Weights of a small transformer language model: 8 heads of 32, 189M tokens.
Each number is 200 + 30 x the weight over its row's rms, rounded and kept within 0 to 999. Layers, rows and columns count from 0. The size before them is the row's rms in percent of the matrix's.

# down: layer 5 MLP down (transposed), 704x256, rms 0.0584, rows 141-158, columns 0-127
# gate: layer 5 MLP gate, 704x256, rms 0.0644, rows 142-159, columns 0-127
# up: layer 5 MLP up, 704x256, rms 0.0607, rows 142-159, columns 0-127
down141,101,194,203,198,201,231,237,169,169,195,132,177,220,173,186,179,149,207,222,204,177,196,211,174,181,210,222,196,228,234,205,230,213,236,162,158,218,223,204,248,178,236,224,226,243,206,218,159,157,189,202,187,231,228,207,237,210,245,205,208,195,180,147,267,182,165,217,172,198,197,213,220,213,202,189,212,237,236,198,216,177,206,284,215,207,188,169,188,191,192,169,201,193,204,199,199,219,198,255,177,182,166,219,188,212,207,225,209,235,235,204,175,170,264,165,236,206,235,247,226,208,189,227,194,204,178,168,168,205
gate142,093,203,187,183,216,262,189,284,205,273,190,169,174,143,261,247,231,212,212,216,172,195,136,200,238,186,172,218,187,150,213,184,172,194,190,232,212,234,220,192,162,155,120,207,234,143,195,214,235,253,167,148,209,166,195,195,171,190,226,176,220,195,172,184,177,188,235,195,200,207,152,222,169,225,264,230,191,198,191,159,252,208,224,211,229,190,209,189,159,160,218,178,242,231,199,197,199,222,214,206,211,227,172,200,133,218,236,228,115,210,186,154,166,208,204,194,231,190,209,222,238,209,169,180,201,197,221,122,178
up142,101,222,150,241,199,211,187,176,165,209,196,215,176,224,234,173,158,173,161,213,163,179,229,134,213,186,278,189,179,212,228,193,205,192,230,232,228,241,203,158,209,173,203,179,189,186,255,206,189,191,213,179,214,209,187,217,175,206,180,202,161,194,125,206,179,191,199,179,225,213,215,200,211,205,211,194,232,202,181,178,210,215,183,256,157,207,221,188,196,188,208,176,171,214,221,236,216,205,133,161,237,153,156,177,223,258,211,226,208,191,223,292,166,235,231,148,238,187,133,241,190,128,204,233,243,223,159,231,189
down142,098,201,178,206,204,193,211,176,178,219,228,199,221,193,215,213,207,277,191,198,143,245,194,161,234,132,207,215,157,204,170,158,225,208,159,223,150,220,206,237,195,245,151,203,212,253,171,165,232,215,217,178,231,208,196,215,205,203,243,179,194,158,207,218,161,254,242,275,232,213,282,200,147,197,239,206,223,209,219,198,216,180,242,197,228,198,183,214,131,152,209,208,221,164,222,176,193,170,198,163,187,200,212,227,259,211,193,149,175,202,225,212,212,197,161,206,174,174,221,178,184,206,217,190,202,191,219,254,209
gate143,096,213,201,159,192,206,166,193,195,188,217,170,220,173,140,198,208,212,139,206,228,211,197,205,222,219,187,185,220,176,202,238,142,191,215,208,245,169,183,243,157,226,158,177,200,215,202,234,238,186,244,271,176,195,192,179,186,197,168,196,183,204,204,211,246,167,234,209,291,188,231,204,184,179,155,174,162,198,186,175,174,206,232,195,191,190,237,203,171,190,169,201,221,166,143,251,203,240,223,230,287,217,205,216,198,201,238,229,226,237,138,160,206,147,210,182,187,218,206,242,260,223,228,158,196,177,229,222,179
up143,098,255,217,216,201,138,207,228,194,227,188,188,226,172,198,188,219,205,180,237,196,202,210,215,208,234,177,120,186,155,205,188,178,245,195,265,233,206,239,265,225,225,193,219,202,207,238,173,262,239,197,183,227,277,202,225,178,240,193,259,228,218,217,241,177,257,184,178,237,173,199,248,191,178,206,227,216,178,155,164,248,233,164,232,131,202,193,221,208,165,175,216,157,195,174,211,209,207,236,230,247,178,188,224,178,181,197,213,217,232,207,159,209,186,205,155,187,222,148,244,172,224,219,281,197,201,160,194,224
down143,099,150,179,183,206,237,236,184,204,220,233,192,164,227,237,164,193,202,202,228,147,176,151,231,205,206,200,190,174,216,218,253,162,213,189,151,197,167,147,182,221,222,186,200,185,171,202,209,236,194,212,205,215,180,186,192,212,158,136,144,186,197,173,171,226,203,175,208,171,228,200,196,168,208,228,197,250,201,238,241,152,172,220,165,185,179,232,201,169,214,200,211,236,213,163,194,231,194,196,247,206,273,241,183,137,247,182,228,200,171,257,196,189,201,159,190,214,231,185,203,237,245,190,146,212,223,215,228,152
gate144,098,214,182,232,195,214,246,242,196,158,161,173,188,139,127,240,187,222,212,234,181,225,181,189,186,216,183,192,161,171,218,227,180,205,202,234,153,234,227,247,162,160,259,159,189,236,202,191,211,199,158,224,193,206,269,173,217,205,179,186,255,176,183,195,154,232,171,230,176,225,178,190,234,216,236,187,157,207,190,191,168,152,155,184,195,184,211,218,193,193,196,230,224,173,240,222,221,172,206,196,265,215,213,189,121,184,188,255,160,148,160,189,173,168,171,208,250,192,211,171,126,181,156,235,267,212,260,266,160
up144,100,173,256,247,174,216,163,193,194,210,200,199,187,231,206,190,207,198,194,204,230,204,205,189,229,170,210,248,220,209,191,192,190,192,169,205,210,228,203,192,234,218,180,207,121,167,185,218,185,174,157,209,210,217,241,267,193,211,209,270,219,179,155,205,229,205,199,180,201,182,184,228,230,222,209,172,182,195,182,251,237,192,199,219,244,168,167,229,211,225,196,154,282,183,274,170,216,199,237,174,246,219,212,142,248,212,191,175,181,211,196,179,171,208,211,188,199,285,182,220,178,177,241,165,177,205,212,201,139
down144,098,190,226,215,199,246,170,190,180,184,192,188,221,154,204,165,134,195,175,217,167,214,195,197,166,178,178,206,192,144,200,214,229,162,238,129,192,214,197,189,213,194,168,164,196,238,192,196,181,170,227,189,183,204,181,176,166,249,212,246,246,236,176,189,193,169,148,181,203,246,227,158,181,225,194,214,196,170,181,188,195,172,170,197,219,165,267,229,186,174,204,252,230,197,232,190,209,206,144,164,230,252,257,205,199,241,170,195,209,172,180,210,199,181,229,169,174,198,216,159,195,175,205,220,160,188,180,245,195
gate145,087,218,125,177,180,244,230,262,243,197,206,214,190,203,199,224,217,181,175,212,177,216,175,214,163,220,185,212,210,181,209,213,242,198,246,180,179,207,216,236,114,175,191,175,228,234,215,225,182,191,230,154,159,256,221,173,196,196,196,191,204,201,180,197,228,221,198,177,233,223,229,244,166,154,206,188,181,160,210,144,186,187,175,230,177,243,121,146,169,222,245,124,209,181,162,201,211,201,180,168,255,197,235,225,152,175,208,214,222,159,175,180,169,159,143,174,232,200,202,216,187,201,210,239,196,212,231,251,141
up145,101,228,194,214,213,205,181,192,151,129,186,186,188,167,219,193,189,231,196,178,219,174,264,194,176,213,224,206,191,234,178,156,150,187,175,143,168,204,202,216,190,183,160,191,180,220,214,178,221,220,201,181,240,197,271,214,194,141,210,208,182,149,217,238,214,178,183,204,264,224,242,181,206,192,188,263,177,202,173,190,169,178,167,223,267,240,212,216,177,175,147,221,182,167,241,186,199,254,202,184,218,221,148,161,194,183,158,211,246,146,176,180,225,202,159,214,179,281,252,198,209,204,233,217,238,175,229,207,181
down145,100,163,180,229,196,157,171,236,207,200,210,126,137,119,212,228,156,233,200,180,188,250,151,158,170,202,186,166,231,155,186,174,144,179,174,166,195,215,163,213,206,228,180,205,162,225,211,253,234,206,197,150,201,229,190,149,176,259,184,198,189,117,194,225,265,232,209,239,156,211,217,234,157,181,175,235,161,179,200,226,205,174,190,111,195,170,213,179,211,201,188,226,208,228,192,198,157,158,209,190,251,199,214,140,174,219,198,199,176,185,233,227,236,187,191,200,218,203,201,192,221,263,223,215,144,168,195,237,188
gate146,100,208,220,215,254,207,207,190,201,196,199,231,267,150,156,182,140,221,220,264,193,220,265,191,237,177,154,151,171,226,141,168,160,211,198,206,237,223,182,138,211,142,172,178,185,192,254,206,187,254,220,247,218,179,245,254,189,186,227,221,209,183,145,225,216,208,233,212,222,131,209,215,197,153,252,213,199,214,197,217,222,193,196,212,197,256,242,185,236,252,152,185,200,176,210,160,187,213,158,259,190,166,241,173,178,219,224,211,218,236,157,217,265,194,157,201,233,204,208,244,172,209,202,176,231,169,234,220,195
up146,099,178,224,172,144,209,183,179,172,174,188,122,159,197,198,202,241,202,141,199,224,221,166,172,195,246,184,217,263,206,163,242,169,181,209,199,187,156,226,216,213,172,180,164,171,232,174,188,162,195,161,176,187,207,191,166,234,147,166,202,147,283,222,224,210,231,233,173,266,252,169,255,240,194,168,206,136,152,231,168,148,181,189,212,193,187,189,168,181,164,157,203,189,213,174,194,228,196,205,200,204,155,213,164,190,175,165,200,193,219,209,209,165,247,228,251,195,178,212,196,221,250,247,226,214,230,156,221,142
down146,097,196,238,218,162,211,194,181,216,223,176,202,211,185,172,218,199,213,239,241,215,215,204,205,233,168,187,208,187,245,171,234,190,168,169,255,229,214,197,133,211,213,184,213,170,191,238,186,166,214,221,212,171,192,234,192,220,198,200,224,194,246,135,189,192,194,224,181,195,221,193,211,200,208,239,231,204,182,253,158,214,238,208,162,212,201,165,154,184,176,239,153,207,179,233,189,249,232,225,191,186,258,189,215,207,173,223,179,218,179,198,202,178,164,197,234,163,213,172,170,231,253,232,205,212,194,222,226,170
gate147,102,208,213,241,251,209,180,155,169,215,212,202,220,157,207,191,171,186,192,178,224,215,246,155,195,153,223,175,210,180,181,236,188,155,220,197,143,204,188,208,235,111,191,193,182,177,191,177,213,193,208,254,248,201,206,183,174,192,170,172,207,220,199,221,207,191,217,176,258,173,199,176,236,131,165,204,188,184,197,176,134,257,161,218,219,192,214,171,210,192,128,185,214,201,214,200,213,227,211,193,158,198,222,178,221,176,183,216,147,212,130,204,195,210,154,123,245,245,182,200,226,198,227,216,169,186,256,218,243
up147,108,166,162,205,218,178,175,204,198,224,212,204,145,200,185,163,146,188,186,246,145,244,250,172,196,238,194,165,181,223,193,208,253,159,164,193,200,203,184,235,252,208,201,167,167,213,133,170,228,175,210,167,240,181,179,216,239,222,211,198,241,203,199,168,183,161,278,212,173,179,214,303,237,215,251,208,214,212,248,164,224,271,158,170,189,175,176,174,247,238,181,145,179,231,180,247,215,218,272,197,194,212,240,210,153,160,226,236,184,199,167,213,170,177,209,222,190,225,185,199,195,193,176,198,226,263,180,230,153
down147,105,130,289,218,258,216,184,173,151,193,151,220,193,186,209,164,241,201,166,247,174,228,199,252,200,201,214,175,230,193,189,220,197,179,179,186,240,236,210,201,197,216,230,214,173,206,215,182,209,210,229,197,199,187,278,212,170,227,221,182,193,233,210,207,253,205,238,186,212,163,168,218,240,208,229,228,219,255,152,215,235,197,190,173,232,195,200,183,255,220,185,173,212,153,176,180,232,207,265,181,204,179,180,209,172,232,198,236,192,199,217,215,199,239,217,200,233,266,250,227,141,179,207,182,190,210,242,163,105
gate148,102,194,226,180,195,192,162,263,208,186,194,121,169,156,144,224,174,208,231,201,229,127,192,226,193,204,194,196,189,193,189,202,166,228,218,300,132,235,196,140,190,137,189,211,205,189,166,160,209,211,239,179,250,221,196,125,169,186,179,244,198,221,199,194,194,257,149,181,220,161,173,193,276,221,231,200,208,146,150,198,189,175,188,229,193,240,181,174,199,201,173,233,194,188,185,181,217,214,203,253,187,218,242,200,179,186,208,119,196,210,146,169,249,167,206,152,159,152,177,218,197,210,194,196,192,176,207,202,240
up148,098,200,155,170,170,187,210,192,186,229,164,239,193,240,185,226,193,204,226,235,221,202,176,174,206,231,218,230,228,204,233,159,213,262,207,252,204,200,168,188,154,252,195,185,233,223,197,261,170,174,179,214,169,249,250,194,149,245,140,201,217,224,191,183,196,208,204,185,202,169,228,177,227,194,227,186,254,203,198,176,161,173,166,185,200,153,164,182,163,179,198,217,162,230,207,183,216,279,242,188,271,196,194,209,177,202,231,208,221,173,227,206,139,209,234,186,127,184,190,160,212,214,255,192,184,248,128,231,180
down148,099,197,231,164,207,203,172,234,163,242,166,196,197,218,215,173,212,205,188,198,173,225,197,212,176,194,217,161,197,163,189,186,198,183,209,177,194,229,220,142,240,194,184,183,230,226,190,178,145,186,227,214,203,156,231,212,152,129,169,164,190,202,196,172,232,243,174,234,186,242,222,197,175,186,190,198,165,246,174,171,148,213,164,227,203,199,238,198,213,233,203,225,240,251,247,207,214,168,198,187,193,235,227,201,169,281,213,219,236,148,234,235,188,139,213,186,211,193,234,225,153,205,200,183,193,167,182,205,211
gate149,105,193,211,196,294,210,173,226,173,257,233,168,188,201,184,187,212,157,222,189,231,199,208,242,220,248,168,220,221,253,257,232,191,219,203,186,201,181,235,254,201,185,158,198,184,191,181,169,231,212,114,234,198,252,223,201,175,120,201,198,197,226,204,220,228,209,205,217,246,175,228,201,242,203,188,222,184,255,249,224,153,193,184,212,174,247,176,170,223,205,248,208,227,205,193,165,193,181,204,186,218,195,180,257,189,202,177,207,185,205,201,231,200,201,212,199,104,199,204,208,233,150,216,150,205,201,171,214,170
up149,108,151,212,168,191,155,198,148,170,221,259,205,203,211,211,176,195,181,228,188,222,242,191,260,162,168,294,193,268,234,239,233,204,242,160,181,215,193,209,226,210,237,175,239,115,199,198,141,203,236,213,201,209,201,202,178,203,196,216,191,239,220,230,241,237,147,165,231,216,251,229,233,164,212,228,219,182,200,140,238,250,177,241,229,190,180,179,214,222,166,183,186,197,199,168,220,188,174,208,169,206,227,226,182,226,186,189,233,195,145,213,202,211,266,208,163,200,209,209,195,179,214,163,137,212,183,239,227,161
down149,107,181,220,223,230,188,180,202,228,234,192,212,194,181,161,213,295,185,225,171,173,204,176,226,197,220,215,210,213,183,234,192,196,209,158,194,149,187,234,203,159,203,189,215,198,251,194,173,168,172,167,216,202,234,184,232,203,215,234,232,169,242,216,225,234,225,211,233,247,190,188,196,192,222,179,219,208,228,244,133,224,221,223,263,180,159,139,209,158,203,186,253,264,149,207,205,230,170,221,169,186,218,278,180,233,224,176,252,217,189,223,218,189,206,224,210,154,171,218,198,184,191,196,270,211,214,196,212,217
gate150,108,244,194,179,254,254,166,278,175,162,251,150,197,189,183,169,183,193,182,170,244,200,187,250,208,184,154,199,219,139,201,217,181,213,224,181,224,196,235,204,203,197,211,201,193,243,223,177,224,199,202,195,234,186,208,165,197,252,211,211,243,180,179,204,170,230,185,176,187,212,163,190,207,182,200,183,217,206,221,218,203,216,162,205,165,192,178,213,219,218,152,212,214,267,231,150,183,234,212,197,229,213,178,179,199,200,170,164,202,142,159,141,214,182,208,148,139,236,207,204,166,195,191,185,172,186,174,160,243
up150,108,261,198,240,197,194,218,175,232,218,217,222,162,187,148,188,204,162,196,207,199,197,185,194,239,209,171,193,196,211,265,155,213,218,153,234,117,246,184,198,172,253,176,222,177,176,221,223,148,196,175,168,218,214,182,128,217,196,199,209,226,155,198,191,145,190,201,196,260,154,164,197,176,223,240,227,120,210,169,157,229,238,206,238,169,143,209,195,230,126,177,168,232,150,216,205,190,220,242,246,227,258,238,184,213,171,180,212,224,217,205,216,170,198,210,204,183,184,166,215,177,230,196,206,237,219,229,175,213
down150,107,166,188,202,179,207,144,162,200,182,229,195,141,252,203,252,163,200,212,167,216,164,187,189,182,172,138,200,214,229,206,230,184,193,186,196,192,286,219,216,191,182,140,203,179,260,205,232,192,199,212,218,194,229,221,179,164,244,196,215,227,190,186,191,198,237,184,177,241,173,205,245,213,159,224,226,142,197,215,209,224,182,161,174,183,171,229,209,190,225,264,255,225,171,211,228,152,212,184,189,153,246,208,208,237,145,189,178,171,238,195,201,163,203,197,203,210,183,205,174,227,126,174,219,192,198,264,188,112
gate151,099,156,203,223,232,224,233,218,204,179,215,163,212,142,153,147,173,229,247,261,163,173,222,209,170,218,209,205,168,252,219,179,161,217,230,228,227,162,200,176,224,206,187,190,181,195,178,212,200,204,219,188,212,168,210,181,172,164,224,171,222,217,250,202,181,203,183,199,244,159,190,220,271,189,196,224,184,142,262,170,224,189,218,196,194,243,175,206,192,159,239,253,180,195,202,175,212,238,153,209,241,174,201,146,164,223,175,230,226,236,197,185,254,218,212,183,233,147,250,164,243,235,230,202,234,221,136,228,175
up151,098,176,173,187,184,231,191,210,233,158,257,204,219,216,186,276,185,143,176,204,228,207,144,205,189,220,186,171,225,174,243,190,127,248,144,228,204,219,226,207,222,215,206,173,163,170,249,138,159,259,242,202,181,232,262,195,207,208,188,180,163,219,188,184,217,149,179,212,207,197,208,167,212,214,187,157,162,204,187,238,236,269,200,173,220,211,243,240,153,232,240,227,214,258,198,238,179,192,206,203,240,206,220,163,207,118,143,256,208,216,196,167,195,143,221,211,225,249,246,177,201,219,180,180,247,204,182,182,213
down151,100,197,227,264,187,145,253,146,219,182,191,196,213,188,177,203,220,234,193,195,182,171,184,224,256,201,240,259,184,221,194,154,247,241,261,129,215,219,100,208,167,222,229,168,216,168,169,179,135,203,195,219,225,234,195,214,172,175,188,209,251,184,200,200,203,201,203,185,172,211,197,245,177,217,208,187,168,242,216,186,172,182,226,233,233,230,179,209,196,180,205,153,231,180,227,172,239,194,184,205,210,214,156,150,191,203,242,213,162,207,195,206,198,231,233,197,203,198,221,207,236,191,236,189,210,269,221,214,218
gate152,113,230,158,153,197,229,242,204,224,167,239,152,285,180,99,219,208,195,190,236,184,156,222,235,230,204,172,158,151,231,237,177,165,196,181,308,188,182,162,219,261,210,210,196,215,171,155,232,204,169,179,232,211,219,178,191,239,183,170,164,235,188,214,216,204,233,191,175,193,130,191,228,254,189,245,201,235,207,236,166,235,224,175,198,195,189,214,198,235,156,262,205,208,194,241,206,186,123,179,197,241,195,235,220,153,224,249,195,151,157,185,174,175,242,141,181,227,199,211,228,227,174,201,170,236,215,186,213,154
up152,106,230,210,143,221,218,219,166,177,228,241,163,207,230,197,207,227,214,210,167,215,203,231,189,211,214,152,210,186,176,127,205,213,200,213,205,242,214,187,157,243,145,256,185,240,152,162,219,171,203,179,171,221,157,155,237,160,177,180,212,240,221,187,167,239,229,241,213,216,203,196,221,221,223,179,265,202,222,150,234,159,230,204,182,170,226,212,183,173,198,240,248,194,168,147,218,213,226,242,126,204,225,196,143,211,227,193,195,173,184,206,186,248,159,214,228,244,177,179,243,255,225,242,215,169,195,253,190,193
down152,106,214,157,188,165,158,206,253,189,237,219,221,261,150,218,158,176,234,174,216,176,206,250,244,219,226,193,228,206,189,214,228,171,217,161,177,174,195,193,190,229,208,189,250,206,190,210,208,198,234,171,241,185,164,170,194,238,244,188,190,226,129,198,265,162,170,174,211,185,197,202,187,203,221,155,213,211,234,210,227,187,238,227,205,166,224,214,211,152,206,220,169,154,206,240,225,209,194,177,214,205,174,157,205,208,268,258,177,209,251,213,192,173,186,134,236,188,177,213,183,198,210,184,260,211,266,197,246,170
gate153,088,212,248,229,188,242,172,203,190,226,209,189,226,229,235,233,223,217,220,196,242,219,226,164,209,253,183,235,238,163,181,166,130,226,207,198,214,176,203,281,205,170,164,182,190,183,220,185,163,265,232,187,233,223,246,205,195,189,235,244,160,262,202,159,231,244,205,195,228,251,172,229,244,248,231,215,162,216,173,213,158,193,154,243,196,240,230,157,154,218,146,221,221,248,223,176,178,163,239,208,239,191,200,215,165,193,268,192,207,246,193,209,248,192,206,259,177,217,216,200,189,178,180,208,212,177,139,197,184
up153,097,208,176,256,158,169,171,212,220,157,204,227,160,198,214,181,168,196,229,172,181,137,178,212,105,257,227,254,173,216,238,231,220,209,202,210,189,224,165,185,217,209,229,239,204,262,205,228,226,194,214,224,189,200,190,200,219,199,178,200,182,221,230,208,164,212,207,205,149,215,212,197,212,253,237,147,270,193,191,184,231,186,191,165,233,201,170,196,251,221,224,232,190,224,219,232,175,190,210,133,245,201,186,184,213,229,209,179,198,162,189,216,253,205,195,168,235,172,158,163,182,191,230,210,235,203,199,245,188
down153,094,169,199,214,154,230,189,180,146,226,217,211,191,207,217,207,207,250,223,226,207,202,217,217,222,148,223,203,208,157,190,180,206,243,198,189,171,228,167,226,159,217,210,201,227,197,217,211,193,272,181,179,246,192,197,166,185,217,242,186,174,181,221,225,197,232,182,190,187,198,196,260,222,212,187,161,192,219,187,217,211,206,205,206,238,199,212,141,202,192,169,224,253,247,208,249,195,175,212,202,191,217,222,208,177,212,182,214,192,178,241,224,231,180,200,231,177,197,224,211,136,208,193,165,213,192,212,236,200
gate154,100,211,203,190,265,238,203,171,246,212,176,202,224,221,140,179,187,214,205,199,243,187,224,179,223,188,215,211,173,244,186,206,193,216,203,177,224,149,193,223,215,169,191,196,188,175,246,233,186,230,210,206,194,262,265,209,200,189,237,178,167,213,224,229,155,180,152,183,190,220,244,201,209,212,229,228,213,229,213,222,226,165,227,173,187,233,173,217,127,209,227,213,189,275,211,179,199,170,221,194,258,192,209,203,190,223,196,153,199,161,203,203,236,207,253,195,130,220,218,245,268,159,241,192,221,225,209,195,155
up154,106,216,220,191,194,252,196,218,178,233,205,199,178,175,119,240,187,169,128,166,252,163,258,165,223,134,196,179,119,206,162,232,166,206,174,221,170,193,174,151,237,149,210,184,205,204,234,168,196,165,205,141,154,204,148,191,201,244,171,177,244,244,190,246,209,185,198,176,268,137,233,212,222,244,206,177,194,179,191,191,187,145,128,214,201,180,205,192,210,236,161,138,172,191,217,220,231,209,187,241,219,191,159,164,184,185,185,137,158,266,225,191,177,216,179,172,191,172,179,185,202,245,154,174,207,201,198,235,173
down154,105,194,153,227,204,147,247,228,177,203,194,199,168,245,177,210,171,243,218,215,194,206,239,196,259,177,225,181,219,217,193,193,181,191,198,181,173,160,232,193,162,187,176,154,233,181,214,177,182,199,195,184,222,158,180,235,203,202,200,227,234,205,191,153,163,217,255,165,173,142,220,149,183,209,185,222,239,215,223,219,240,213,213,163,178,235,211,195,209,204,239,197,135,174,190,230,144,170,194,220,200,202,180,228,201,199,202,226,269,239,222,146,175,186,156,204,180,196,233,236,236,187,147,200,233,222,206,172,231
gate155,098,184,221,183,220,186,217,189,195,212,201,215,171,201,194,205,191,163,177,225,179,203,253,231,182,222,186,190,187,210,223,206,281,171,207,141,218,232,182,207,222,160,122,177,250,247,185,203,147,212,147,161,191,179,213,202,258,206,179,187,208,222,202,178,238,241,170,202,159,210,221,181,213,209,185,265,205,199,253,174,207,190,201,196,234,174,197,241,214,258,220,173,206,199,193,263,210,165,188,235,216,196,204,261,189,241,192,234,272,187,182,232,177,213,210,194,220,236,214,224,194,125,165,201,196,212,223,211,195
up155,102,207,163,193,235,190,174,199,164,237,187,211,239,174,161,174,161,158,234,183,217,191,219,231,250,201,176,186,196,146,222,164,189,220,189,161,220,181,177,146,248,159,195,206,156,242,181,193,180,176,206,223,219,181,178,204,264,195,219,230,247,212,184,213,199,226,210,148,187,285,169,200,188,216,211,214,174,202,165,195,179,223,232,170,190,197,233,219,226,192,151,205,156,302,184,173,192,218,191,245,198,200,252,198,186,221,193,184,215,222,203,178,206,203,184,198,185,190,165,182,315,238,163,234,228,209,197,198,200
down155,101,191,172,243,172,157,172,165,159,231,181,218,200,194,214,237,252,215,190,196,222,192,236,202,209,133,220,151,212,148,195,211,159,248,217,215,188,136,243,211,197,236,141,200,170,246,184,252,214,216,230,239,195,147,199,196,114,231,208,159,215,188,191,192,180,242,187,214,200,196,252,218,214,211,169,176,223,243,208,226,220,204,203,237,210,206,129,207,183,189,210,210,163,181,271,276,205,209,195,243,207,219,176,231,183,194,202,187,167,170,197,227,139,197,226,255,178,246,168,243,227,200,160,267,183,171,193,159,169
gate156,098,237,175,211,206,211,245,210,246,201,222,226,248,176,117,224,251,224,245,207,226,176,193,253,197,224,184,146,161,254,172,209,179,200,210,224,248,154,187,182,254,244,221,194,205,176,290,221,241,189,238,215,211,271,169,206,155,260,233,243,220,198,211,180,187,238,206,171,223,188,233,205,182,214,210,204,221,166,216,180,175,179,152,177,221,213,198,232,160,209,211,229,201,261,218,238,203,200,195,212,185,153,166,204,190,226,180,237,134,182,176,196,197,239,189,165,211,178,198,225,140,163,195,217,207,183,227,200,199
up156,105,194,240,224,261,211,208,245,166,151,236,231,242,137,153,194,237,198,182,197,190,210,202,147,207,172,182,200,156,215,169,203,165,167,209,119,175,212,145,183,221,171,181,190,219,162,197,179,196,151,218,183,236,204,208,235,187,187,266,182,178,255,223,182,197,234,215,174,246,223,178,235,209,192,166,161,153,199,223,136,176,222,212,159,218,174,241,225,207,182,164,172,204,175,168,177,236,168,192,251,218,171,200,250,185,191,186,164,239,234,187,227,210,181,167,246,229,226,145,215,178,217,205,248,179,151,214,152,212
down156,104,151,211,229,209,213,206,207,236,181,214,176,216,210,266,204,189,150,188,178,200,160,197,215,197,153,219,196,218,213,179,155,195,210,176,237,167,165,188,170,190,191,166,263,210,192,221,224,166,197,244,200,193,269,207,146,168,201,172,162,164,221,160,236,207,221,172,163,197,221,193,200,185,230,154,238,220,210,197,270,162,248,192,186,210,175,212,232,230,228,211,184,140,193,158,234,218,218,243,206,212,193,216,196,205,168,219,176,220,247,202,193,243,226,211,234,192,163,210,218,242,262,181,159,199,248,213,194,212
gate157,097,203,194,156,230,229,224,242,273,225,213,178,258,214,204,182,240,207,243,192,160,200,180,243,207,178,188,178,248,155,203,167,204,198,201,268,204,231,195,215,221,187,169,202,196,180,193,187,187,226,258,194,229,226,184,171,185,211,220,180,212,175,198,183,222,202,200,213,203,184,198,184,214,180,177,248,241,226,213,229,235,243,235,226,164,183,151,242,159,178,203,182,237,216,189,208,218,225,233,213,182,149,183,204,195,203,152,157,163,185,268,217,182,202,170,160,172,160,183,198,222,185,201,183,170,213,187,200,161
up157,100,202,177,247,169,187,177,185,206,196,212,196,175,177,158,155,206,137,207,251,173,230,213,181,230,176,189,178,208,266,211,169,196,144,178,167,160,136,206,208,209,210,217,212,165,196,207,213,187,221,227,200,203,223,191,212,281,137,208,147,222,212,213,224,198,204,230,258,223,221,257,244,190,213,215,257,205,184,227,154,168,153,211,110,218,171,193,211,186,202,173,195,204,210,192,222,183,197,232,162,169,197,186,240,202,229,223,210,248,183,204,201,218,222,191,201,240,207,140,248,205,228,171,188,204,215,260,254,171
down157,099,235,205,192,151,229,189,183,203,189,210,235,185,145,158,217,288,272,181,158,187,214,183,240,225,192,209,205,189,169,223,274,186,164,165,246,210,274,214,205,231,182,187,216,215,185,197,159,215,180,217,241,197,201,193,193,149,231,219,155,179,222,190,192,250,186,216,225,225,262,193,211,200,198,219,180,180,230,188,205,202,222,206,205,178,197,184,215,215,212,183,214,230,187,183,154,223,170,254,154,216,177,271,208,236,202,178,221,206,149,227,215,199,207,179,168,229,207,193,192,187,180,208,214,159,186,186,214,136
gate158,099,234,168,144,204,164,208,186,257,202,235,244,255,169,197,191,229,216,225,184,202,200,125,245,214,202,172,177,213,169,191,178,194,228,229,220,223,182,188,229,190,257,166,118,221,219,227,163,185,244,204,242,159,225,242,180,172,174,167,143,184,141,205,172,171,205,206,186,228,182,242,177,156,184,222,195,260,204,234,178,174,156,204,191,195,171,203,197,185,211,268,174,232,182,189,239,188,223,248,178,200,182,202,180,154,186,213,218,204,175,155,218,168,187,197,167,214,212,260,164,244,183,154,175,161,236,240,223,158
up158,097,187,226,183,169,216,180,225,211,246,217,222,231,204,184,171,198,116,170,255,144,219,245,207,207,188,200,187,210,218,199,283,234,168,224,181,293,226,190,197,204,169,192,202,178,222,204,174,230,182,229,217,224,260,211,200,195,183,203,217,241,185,231,209,203,198,270,226,209,227,201,191,185,184,205,194,178,202,182,224,173,167,162,181,165,240,177,228,190,193,221,255,198,264,111,226,202,171,188,220,174,148,222,201,206,216,187,221,199,226,204,238,201,241,235,220,186,173,184,208,208,171,145,192,180,157,223,194,251
down158,100,197,249,261,204,237,243,238,248,226,200,203,242,177,176,175,221,179,185,189,224,153,202,179,229,178,188,238,209,167,180,171,155,137,194,170,238,181,191,172,194,188,205,227,226,226,236,241,159,206,213,196,193,220,176,214,229,228,177,182,201,257,211,163,216,221,145,129,206,160,235,147,121,172,203,220,234,219,258,190,222,217,177,244,193,211,178,178,162,249,247,179,269,195,262,161,209,186,186,205,215,199,252,179,164,170,206,190,203,179,195,199,222,225,233,214,207,183,250,255,180,271,194,144,270,230,202,219,212
gate159,098,197,224,209,166,199,204,142,240,221,239,195,198,209,179,230,175,229,226,189,194,232,252,231,192,239,181,131,182,243,195,205,186,246,160,248,212,171,228,203,233,196,163,151,176,227,222,169,216,229,200,183,178,203,217,209,238,205,222,219,216,227,166,200,173,199,156,204,231,211,208,204,212,200,205,212,210,236,201,209,184,167,168,184,175,154,225,173,195,240,155,183,228,183,249,215,183,231,217,207,176,241,236,140,226,210,200,270,192,213,168,184,166,188,174,139,209,259,212,210,149,218,141,174,180,166,223,200,208
up159,101,214,139,175,241,218,210,215,181,193,211,251,185,178,176,168,156,202,237,228,213,201,178,203,176,202,228,181,188,192,184,213,221,204,200,217,199,159,188,240,219,220,148,187,217,171,171,168,169,180,168,171,172,214,178,226,226,207,196,175,137,145,216,232,165,198,237,222,168,249,152,218,251,199,254,195,240,208,197,227,213,244,175,216,167,218,201,191,197,207,161,168,193,222,219,215,219,207,274,159,204,136,198,236,161,250,195,205,175,182,206,221,159,169,211,238,126,281,214,146,186,224,171,250,216,191,181,175,193